Weights of a small transformer language model.
Size: 10 layers, 7 heads of 64, 31.9M parameters.
Each number is 500 + 25 x the weight over its row's rms, rounded and kept within 0 to 999. Layers, rows and columns count from 0. Numbers have three digits each. The size before them is the row's rms in percent of the matrix's.

# up: layer 3 MLP up, 1472x448, rms 0.107, rows 894-928, columns 280-335
# down: layer 3 MLP down (transposed), 1472x448, rms 0.0305, rows 894-928, columns 280-335
# gate: layer 3 MLP gate, 1472x448, rms 0.104, rows 895-929, columns 280-335
up894 100:529506522496504492503475525503509497465476497457470494516548493508485479461481513485501512501495453477502496490491459470503516486460459515543516449515514463462469484500
down894 097:532513497519520506496524474467480476507518477552519511505466514487514477524504496542490457527500519500465492503531509524522502501523533498467496560501488524526524487509
gate895 093:493524497530504492507516504489476518508467492502492512517481458464514482457507493515483502496555494507475523524457480516467491515437462516526521536466518489483518525458
up895 100:461472489500497457472520464484519485454523550499511486519512523510483484504506524485544503553473478477525513464519467422495498484526510504520480522528466490510507449481
down895 096:511542493451508537515507560525497485564481453501488514485467459490502484488496462507434504479508507495463492528508520569492536506482472485490541501484522530486513539520
gate896 103:524535529510462472541591474481494526555491509487483480492506467500502502533510494525481503477462455526472486502507528509496492482518488485503489491523523477537470535519
up896 098:484504497503503488484470492490454503498509507512577520506542533491493521473502501474489496493522490490494499524479541531491537484464494508489501536513517522502494473453
down896 099:504514516493491477530564499500502493501506512482462478494501490493496508470486494518493485516507519510476485491534512494467480508521461505530522453530481480494467552520
gate897 089:492452470500527541512507473481497491522472519444520479503514501518527479470496502488490490526510481525452418498460489472507465465487492509499506498538493473514471465473
up897 099:491498521499480519473515492541530515500515525565484527470495493463471509504530477502554531531477512488534539555501523514465493509491492504483489516497474523513560523479
down897 100:505514480478533479516515507460470470501485503467475452517507514532524466494451500465460455507530514503445467481486510493536470494503494504528492481539490471483462491483
gate898 106:513536480559460498494459535536470510522505485493494500560517467505505524533505468505490523530482491502507493473516495524546523487483523488484434510527508530506467540529
up898 102:511538506494518521506451549548482526522483502504539491502548533495484505499550503503511478516474522532512510480448478457502445479517520493476493492502482456463515517528
down898 101:478481512467551501521535495465507490463503498442469477508461513509497458490486504494496514510561534503467514499534482467532516502535473495529524499524479495493520494453
gate899 091:453493547463482527470439489511493471500534472511505445517458464512512489536498476498506543501491544522515461498467545476477473503476518540460485498529475478453500499470
up899 101:519505504519505500502508492503500517519537454497517501505521475530504481518499490511489540492505484499513485517502513478510486488499522485512521527522517498495478510474
down899 097:470501493483496489496471500536519485505447506493465508503469537492520513464536537492503434518477525503493517478516474501494504524481492521491481479503476498527543490510
gate900 095:511520469528490536493472470507523558509543534537480471503523548522479493453518509518482520531437480509489497546528481512493485509460515452477484558473471517503462520503
up900 100:472485513480522442483490521483501515474497523529466494483529504527511528522506528538447506484521530460496546504460494490505546476516491503520489518501482459509519569496
down900 098:503505500493494478495521518506500462538471500461537447495499480450494513482540487461521497524488483546506463480494501519463482518520512516504511484476555566483489450534
gate901 102:499489509508519465481539488508512496506511516487535546463495503472533516564521501488512517478460483478551499534528501462524525485508484510519527450531492452471448546485
up901 100:518501530475467558484531541476477526497471526476498510436487509476436517510496483507538519559518513483494481485509492505513492514486517486482477466525483523491501475475
down901 098:492531489555509483506505480541530486502509475506492465511532475524540485547503493495501472443485472491523523564485489495533521496497478524481507509489522442507527536493
gate902 087:508490504483534511490494480530468459536545498507520551516475487488474471480523481529448503484514462533524561512558492496488469496445522508530468531476484492471482546487
up902 104:527498474469483496494453461499541500496516490512534465506452496486487524535542487509527501489499469471499549532477510469532493484491483531488491504513496500523499551469
down902 096:460533526516509496515521488522457492487488508489470538519509503526493474469470511502454490531536510554496466466533489533477512511502528463522509481456498493466492454497
gate903 097:445500521485479497511499496480537517516512482505484483470482473508518518519554502503468528429489480476491499461514485494483492470503461465495484460486507484494482516504
up903 095:443458554500515479479457513504514525469571481512484469505515497536516515532555484522504513497492494467484476506524485486485501486515454517480502525471448468518498536503
down903 098:523502504498509510513531492504478430526479531462514503501519528484493477517498486487506474542481510492490537501510506508473466525520518516483530532518494534499473484506
gate904 091:534499487532481521480557483501455472510484498527468489525537516517490494511499517535493486505482455569536502504518489471530506514492465462560503509536503492487458508477
up904 098:524449519515505519529516473518480510476500498452475534481490481499455492509551452482532445502553518462513498509504470555474495536524480511527512517497508435510497485507
down904 099:507501484478485496457491510495491473528497492527565472494523515519564477503449562527485544493439475535499511494524528496550492520485512496510494488497483527489481531504
gate905 097:485481506540492497511541487454541482524497542537467479487514506520527480544527487469442479493467484469529490510510496465483428455524453452517481491523528539449475498476
up905 097:505525456498504508521499518500500512480483513497488448457516495460499491518492499499526519480470533499530485511477459504497510458482485507483524539472503502495445491504
down905 095:471487528552467500480539520492530473526525495540499499507480490515502482494526485455488461535518472514469516509558512461504487528499479502549489486512514530477532512468
gate906 104:503464536483524517538503477470526543520452482506461532522498492467488557505477468514468498488465504509542468475471481488450511532503514479502526457513496466483481501483
up906 105:521514492532505500481474565535456486480494503474483547496483506498485537506538517496496542545501507531525496525484487475480549484514514506492441542496523495546473504515
down906 104:527487512497538473494540495477531510505480511526515482505503532536544544479489501507513467524539513556447486496493444523525491483497535484518538484486455517486538493474
gate907 091:522491495520484530535479516488511470502537475495535501477489478516506542494550542468474524511484493491512506482481487498475503530513476482474509542512528540526478532483
up907 101:499476475507504513492502447517494489515486488495509471535527505496519521530486503487516509477504478495467523498511519511510499508518525488462502518461449520478514523498
down907 095:491511496474487507493520520476489481492515487450492541499502492502500490483510470485471490497527546498544465518473486463500515511527470531521508503568553482538488506476
gate908 096:478457524527486491515484457471507500491561542487496444483469514466463479523474527480472498484502500546539473547510524519481517511489478479519489519518520537492509551507
up908 102:482527490450468525491452446522530521521479482505515520478480533478484457486508508515497512508466528551493507546546485465490514458444533481521519516504564507490487505531
down908 100:494502487521513504508537513487488517503489500501491490568517461530533538502505475509510472499511476451535527445488504480526474502489493538486482497503441483508528495465
gate909 101:462502492520450463462536543487527522529513465512533470535431467518520489526502495483517527484477456498520475498511464489480474479477502491487485484490436470423520462523
up909 101:558463499486492480517488503485502517472468489513462447523493505500465531517495459465527494515503504470516488505469493529502503496506526468487505510515511507492496502523
down909 097:461520476530511504486526514486520506504503450489552511467531541528501484439518570530490508475463496490506530548499519465516531522518478501536485504488520544508538477470
gate910 110:470534449503508491476468509529513494504464490530509475521494464505512488493472558509516489460486486481483497486496456506487465515506489498476481528484532509523487551525
up910 111:503530457469512461499488504508514506509445477531503482549471489499514494467521523471522500485470543480485516501497494509512514524462516472471466512513499495477486543494
down910 104:517472538512491507495500454533484475482535506503519483517488494514511499507473514537507535473485483468519565511529484538530491502499490504508502496487482484490527488529
gate911 099:476507543478459496494528506494494528505515511473498533527483497464502506555489499498497505503494491511504500512538536516485465474483516531478486520499474518432500528512
up911 098:488546530529479478493487502501493529499529479508502480504485515516495498468510506486494527485497493478477522492491497510482473497526514474552532530479512540567451501491
down911 097:540507504506504516515494518487537511501489508440498560508547478466517495564520502530530471532473458525562478511527526499488447499525471544488492472524467476485522513505
gate912 108:524518524531491485527458514483502492482518478492502484519467534525512487453487524528516499494469547488486534521493473530513523455462504521484488543490505509448513517538
up912 102:511505525504495475480497507473498514500459505475506467534457521511475483505467459471502506497489484555504514525498490504527486502509480493477512533476526496479513547514
down912 101:479481526470469492484514469490507497513516493493477529470517485502500508498493483468487514490563461508489477450486516496483514496513513510491506491489461501516472482482
gate913 101:505531532479508486481487540519484513508516521544495522524528464495503482570492506480502488499446487528448499452522534504468504501500490477430526464486501490558504484531
up913 101:479491468484491521498520439482521482499479471527492475498466526509527449476492499517512517490515493492492514530474466504513526504487463579514429557522461527483479494447
down913 100:438554496451517482464514516520492492503491462499526512543524486504498511545482521477496477477476517482432475475509452460474494502485467506456505522509529429573491487527
gate914 102:461493480565439517503516524504510434518498466520489521497527545484483489507516516500521494495521486445549515473471508516519486488503486485494518483477506546510497548467
up914 106:505493511538504539555501495567487477520481523474525475486524463485489524486512532530518486481523489499481497523489480520488491510513528496489502539495507505501517519540
down914 105:515478501524513459486526480508506511486474516516537488533467509511533485515530495506477517534503522469522503522579477474513515526513510500516470520498495488553558518487
gate915 102:513459538501513500481467520445471483466439457489511499486487502494474490537507479495513489503529466502511477512458481490551512498524490476518470487522509552460514501495
up915 093:525464518534512539491487490484490487490468527441506497475476502481480494503550495456513482528503482544494502497456501481449482505481514471502509536489491507501463503478
down915 095:481491444472464471492500488578542528515559502521489526540497467543512546453491525512517508517500521474474513504495515511502494493529478518498468484477491452528507467534
gate916 102:519463468489475494488457490515545485515463488536481470513484535498512517501494523508537486462458470491563493514523500490441498510494442488496509521470516525522500472475
up916 103:490498480551549484481519481510517505514510480442516507512503485464477508505512459464501506507502501532441488488481499507556544465534515478503529493524515475509497464509
down916 106:476502480516475542475471526506499457459509495523494513548505457535559531500499483536504496491492490495539508524488508458446485493511479551510499464486549510521506513455
gate917 096:455509521486491544479514470461494464491449492525488536520441507474489510514472526484447473487510502534441495492477495503503481484532536505472454486485517513477508501501
up917 100:467492466495520540524480472512480508509500529505524511499512481493512506507411481540452485504487495504475496485512513492535572502495533470504492523481491515491518548459
down917 096:523529498527492481483539486469481509510519517491495481506474533563470501496580538492521497520505487450535495497491491498456467515486452517477514501510511520532466451533
gate918 103:507497511501501523463481537508523528503455483499519514460491544499528511493508478455522501478468504511470497513479517474524533553527510448500501527525501500487492511493
up918 100:510539494467504470441491517523513499533497485469564570475488556490516500460495498421510495508494509540492487490506508482507527514519523446461496537494500488475493495479
down918 103:514445520491459515523524485474481502478521526482449486534499430500520521516481536561495511495491504480516561475537501521496471511501462583492493480471535489505509486528
gate919 104:497500541543464516479520495505500508507497470497476511497532444500563518531483524488461483502514507515499495492505484471497488442509507465485524494499506510504527518491
up919 095:533489518517472538469498478490538516501497477484496502467509472525483506530515514471523478499547540474494491525485513500482538475513535493518517493514529497522513475493
down919 100:524529482469564472527490495498486508473486527509517516513467531504472531449543473519523515530465470516502488519474501524449502537473528559483505474491523513497496466477
gate920 099:511525535555503488498462470457444462465528451484535492474495502535534513498502487503512472488464496474488444489451564453485515536522507503467512528529493504547472525509
up920 100:491505487511478520505489525518542512512502471510454500497530523469507531488486485491467487523524500502505493490478506466451464488496482492479541526474521490475526506461
down920 102:512515539473529472538520481487454461491506493506552555453490455509500454530473526518496494500506527530512480516503536508535501498490506483525447472514500489548442502511
gate921 101:525498499468457495477481475484477468515503519472506525486461490527539486537485486505505499522510466513534471474524512546481487525495476487532488506470508519517500504524
up921 106:477487507471429481483489504510486472500498500525487474510484475508537492531498527513521485502551484484527474489517515498459476537506503502476520512516493537492489492515
down921 103:533507481555544478514508496512523500513506504484518516501492557493484545511514508517493503492481507509477512524499517489538533490497479513497469476502501499492498479493
gate922 104:451524540547510536458552524437528502482464482492512544461483487495513515500478542517527476451499494533489487563527506484512552518512494498495500473524500496455505475486
up922 100:536485505492497469498482488521475486524515487527482479469514489500505512533509484493455525503491483476474502473500468539497493477469526531489484557491532528548514516523
down922 103:463514513507445485481486524487543465466513482518525488493519504526466472494486506504505537459498510513477521545485520455543504509544459491507504492491493499483535504523
gate923 109:512476487540521497496527511479505505484488524516547546474495497534547494469520514534523468450503520473527504506496501530523524469512526468514504456498457483505491548503
up923 104:494493507505481477507519538511486532444495478512474467470517511506504463518520494441506511514490486533459520529495484492488523513492473503482473497491497517540542452498
down923 104:472564530526512477465529454534507462535561533524454518470540503524519486465527475525522477523505508502501455506490532506443501532538538469496488503478491510501483510507
gate924 107:505491512489486563505524492499516486502547482542537509506484495506531456526453485487521471538501503488532495441457523501496519510461499529501476528475517546516515501552
up924 102:528478501522531478474478500492479490523499473492532474489429516539496500570500508503473491449515502539447499527500549475514542456528505474461503449481470519459485494495
down924 102:509541507499455506538511467475530511488485507545550494457501483472508477474523487468500495524502499488549478509463490505514531514467493537537526542508520495490504517497
gate925 105:471520461485458499537514476505485507505517497500466537494518468463502516518529498507469511496492464531512467504532525510483499485480508491506518516496527457465507476526
up925 097:522504490508502535535464506503534527522489486502573485522540474507494474498434534506553479497512500463506534506529494510473479525512468533496510489537495442468518484505
down925 100:454499480501486504516492485498437480499506527490418534480472462462537543534531508516456528489482502511513468514481501503528492505489554477541509512445493506485503530499
gate926 094:507513558531501503509478494435546505493512480521467498553487508494504481493528479478496476492494525434548493531542491450546487494500481546528473512504452508504454531517
up926 094:515495516495493491518512526495455495470475526522471546479518469485493503487499539500482490483519519526519508470445500554500509496458516486543525515523475480490491448500
down926 098:486547522513467499515483485485545485509510497488525446545455540499518488491500458494499476514513489440477494518551492455525507515546499539487449496511500520486489536502
gate927 101:444503514496519462517487468498500509526492479522488541511463499472501506469459519501492488487506495526511486494524450478512497490505501511523548503513488490513514575491
up927 102:540509485508529493506486526474519489419524484512477424487507509512545472519505489532538511498512512510563505493525522499501512498511507529472484522495446529451495495511
down927 103:433498494520492500466509486523493549551483512520478521545510525509491533506462496479442494528500497545444480509516483499490504516507488488511521509484557508496527524544
gate928 107:497530522469547501497502519502457518521471511510551498499497440511514507504524526524505479459454492445500515495529506517509451518500542454501462521436508492526445550528
up928 104:513485512501520564460517535512479477505507520518496505523512527490509508476478550490482499531473511454487483478527490523469519527544500494528518496504458549507498492465
down928 103:505480503512507456524524488490488529507456524529495490475511511537483514515525509516497458507520517528536502516476488493511509475460456483445525503464522528484530483506
gate929 096:501531510519522495436523512478479501501513522506505485446507501535573482507511481556483513472520485527510466495498487517495481483528517487509524502490556505461487488483